{
  "n_layer": 15,
  "d_mlp": 448,
  "vocab_size": 8192,
  "qk_norm": false,
  "init_std_qkv": 0.0484,
  "init_std_up": 0.0693,
  "weight_decay": 0.0,
  "schedule": "wsd"
}
Each number is 128 + 32 x the weight over its row's rms, rounded and kept within 0 to 255. Layers, rows and columns count from 0. Numbers have three digits each. The size before them is the row's rms in percent of the matrix's.

# layer 10 attention query, 192x192, rms 0.0483, rows 90-95, columns 128-191
089:142116141118104068115085158081126163074169081080118138195117143128140111134181156148138127112125090056143148188073065136147119104154120159158155144100095124102138138119145062094105139104107147
088:149112131164139192118165099157152132137093127107145102173137136134121167134152164145119075126140096094130170141169117128075132154158160207126201125137139120165140147160106114128113121133152150
088:105137129106142064181163135157097151094079173154150134099157190154138122146080105225096164155153149153125187132152115124139127092104124229111107157152122167121126179107107172113108130118082112
085:122065125128078115099103067110141136107097203157085189193118146122146127134109154148104119150226108089125127186116159103146207108141060144129089144142104121160146104115140158090103114103144135
090:135124092128122147118123155089109119191092120112097125137073116047147053165172114169094146161139103111148150129117141174173125113119148165141128117077115105114108123138061162095068097084185125
092:138133062115089141135167144086141123150142129153106056170148112185207072102180116148138165167172115166111114148206131132174148151094144103110101098107070134105148085128125140111156146188144205
# layer 10 attention key, 192x192, rms 0.0483, rows 90-95, columns 128-191
079:106102166117141099084135089135161149146121129122126074086117139179080174139146140134092114128130152060136141153163137118143157122168154163218183108114155127142068154137147111077077087133166112
084:150104099107096113121116117076101136084130092139165129140161160067125105147141157081207199093112120131148173076135112148119124133137115102173141147142070128179148104141100155164143130132096096
082:058118152077099111104072167131103148118083124119128166149170101116123088142145165209082106127146153117150178146176126157121091152193063119134175086157132190188093082164177125130129148132105108
083:119081175112180158069118105121138162115135036138159128050062164122146131129088098122124137141113176148130117128066138069112138095123106111154127124094173159096121086154184078089105078135160128
081:104153160086125139125151068152143142087133158139130087135166125100205190143183088122114128177120100095103131140120177103122159110120147088108126121167162199165196140145139093174154139088143149
098:145154107133120137122063136214196175139136106109117120110102140127110113111134136161116104132150117153146204060119111111132107122135110190162159081121177126114146196128144126107162106076101122
# layer 10 attention value, 192x192, rms 0.0485, rows 64-79, columns 128-191
109:036159155148109110111102125136076138172083141141032159111105082170120094189118137152144086131169112147152128117109130157195160158145186086159194166143100129111140117123144150126175137140175121
098:171150117079134118123141074121100092163151088114175166109134142096124208117134144123144125148104055125133148135143118117087161126132138134128189104121136139149114141101052148200131127119187136
100:113142103130123080103124151136209112158110090161149103060115141124073100082108102179127167159139143100161152096140137110123174115121075104098129118108139089125092152140140149111115130130122105
096:123122128048080125107101100129185112081073110182160094092129110101117138123112146114126105148150084117162150138166097141163163095089119128111117062146128120123134116122182137109121150140120076
101:145140098118132119076185172057134122158150107059156153097096122101096136102104186121174137124131158124197157033112058100162128143129140120135180167089095099100106169108101150121137100167173072
113:095130159088124079098091156144152118129040118093161109115106198140161147091124151123125122100157168107147109166085134137140132121083153122096144117117136186158094078128074105145126154156162063
101:072127149143139200155149130171148163124084141115123093141146123164047140088172131107178100204144119125135118087113159107097092120097063095148137166119140169208123180056180159129139138063151104
112:172121136103102141085130132116143122085082043052085048077167167110114157168129157162110150086127082142140100142110119136117106134155121156100162130126139171068166080110167185215138121151105096
109:137153097093142090119088149128146111184126135145137092140191165135121132081190135133061121143194071134159136151109210157116105134119094159150150092172143120128187059102111181171125157124098189
094:159152113138208126193146177142139109116183161143088154094071133187109107111124118114100108147146114167110174110101139136177136108042158135115080144089151125080104079161150072100078109107091129
099:198098132126112092064125164128065086120108156133199116140081095095132185157150095063167132106069075167147149178133111132169093122139138127140067096163110130157148121182126120149141127154112127
104:146143114098152086134085211129178109119175116151189174121150174060163110127135125182152160132051169094163146105078124156121177137142122174069121139107104129118128145149098137111118156117012144
106:123145145116100117147099167142116109121071121095185163147115124129131127122172154105169133160156115100133082169163149043215128098164159121154135166078144097107136214090145154145097099109113139
095:184171155118155142116183087081145080161155129127198168201115094116162140130114203109188119098128099169129152156122129094144163081143114133161116169149115096189165119207119122170118134172099087
094:094200112147142116147129136104137139171186154129175146113167108118212166101104107130139151102054169122129102168100140099138135147132182134124137090072156130143128104101115090077129121146153135
099:136117126139169104174131143107140130090162127088109117095168059111172196100100148099108120137155121124097121135151120141182171106120169140121149179155135162153143195115114061100063141103125173
# layer 10 attention output (transposed), 192x192, rms 0.06, rows 64-78, columns 128-191
122:181100161068166144149180098119130087169181062064103063136088124151108114124208122151120127161143116102114179132166118087098160122103123123135174116078152156084129137182112138088089132144145118
114:126150144109106140155149175161088134130117137138141163144126134139040147111106144150127183176147073118053231139047169133098128139148145148128085090100091155104152147168146102139089108148111124
112:195080147150141130164151150135152129064128155132190159104205136090088113147188125057128143105048143116183088158080121097106089133163168088162152121125150047090141118097111129150094123137162101
113:135145181165149075099137112130094167099132128153102143176103095061100137133189154132164109174123153096152116114214090164132151160153126078123185108113111101072143098091079115098126122110123157
113:113102096077158133154187200182145147099112134137106110120111102147159105073184122173118137178156139092110107136118152120139129046135113103143124148116117143112152116125121103096134121122134151
132:114129185144091109144166131173123050107141087129186167099130098060092112143161116074137190190140104112140087114136126111174076142087135067085135149109082119123148120126102145136105155130172140
118:151109153110149118131114081134094165149134194180126142148146100091108099152123115154134065087143111114158077164118147113153107051140128056116118105142177102089135136115104188083078161131159135
130:100155169186158135156074120159162135115148143101138164126098114097096078104153105135102188160151137087154070128137129096159112111093196141154097145091115101174123091133136130075071081136155162
122:153102117169139153117074096121141106096134109145148149182060149045127104153114155073165107070174054082139136122093112129091120153126088120134115157131158162093165138110165062154161104146091168
109:129110119138116120108158138140130125105115130094103130113191183159169092150134193133093053137095142210171113088143114151163106148174156161141150090142116176201140136124177175145126110091161139
113:133100194115127141091142114127131160153106134143091087158101151110161112089119156136160139174164087136127214106149167166143083160127062145092095137181136162126101118112141102151146169111142153
119:080114152152109127152116136175148122103110162129110147152177113136127114148179115058109114130093107104164118185109139107119145170136158100146092156090094100114123103113213117089196128089163144
115:113111142088144143138117173097155110151111217085143169165122134104100087115148118115100151117040119169183150119114121150180140120109090103156155159132132152108112049149124215129137179122161121
101:073150081158116128106142164071168172130133105110157099126086141145090140109141194192155137136155164100104224117155139186087093173166086148102136127096091152098124145127167117155142106136149134
107:186152097099153113105141191162157143083140079098131115167150130165117133154140122124183187094158101121140135141107121137103126142165116158119164136087090103122096179151101100121202161104169112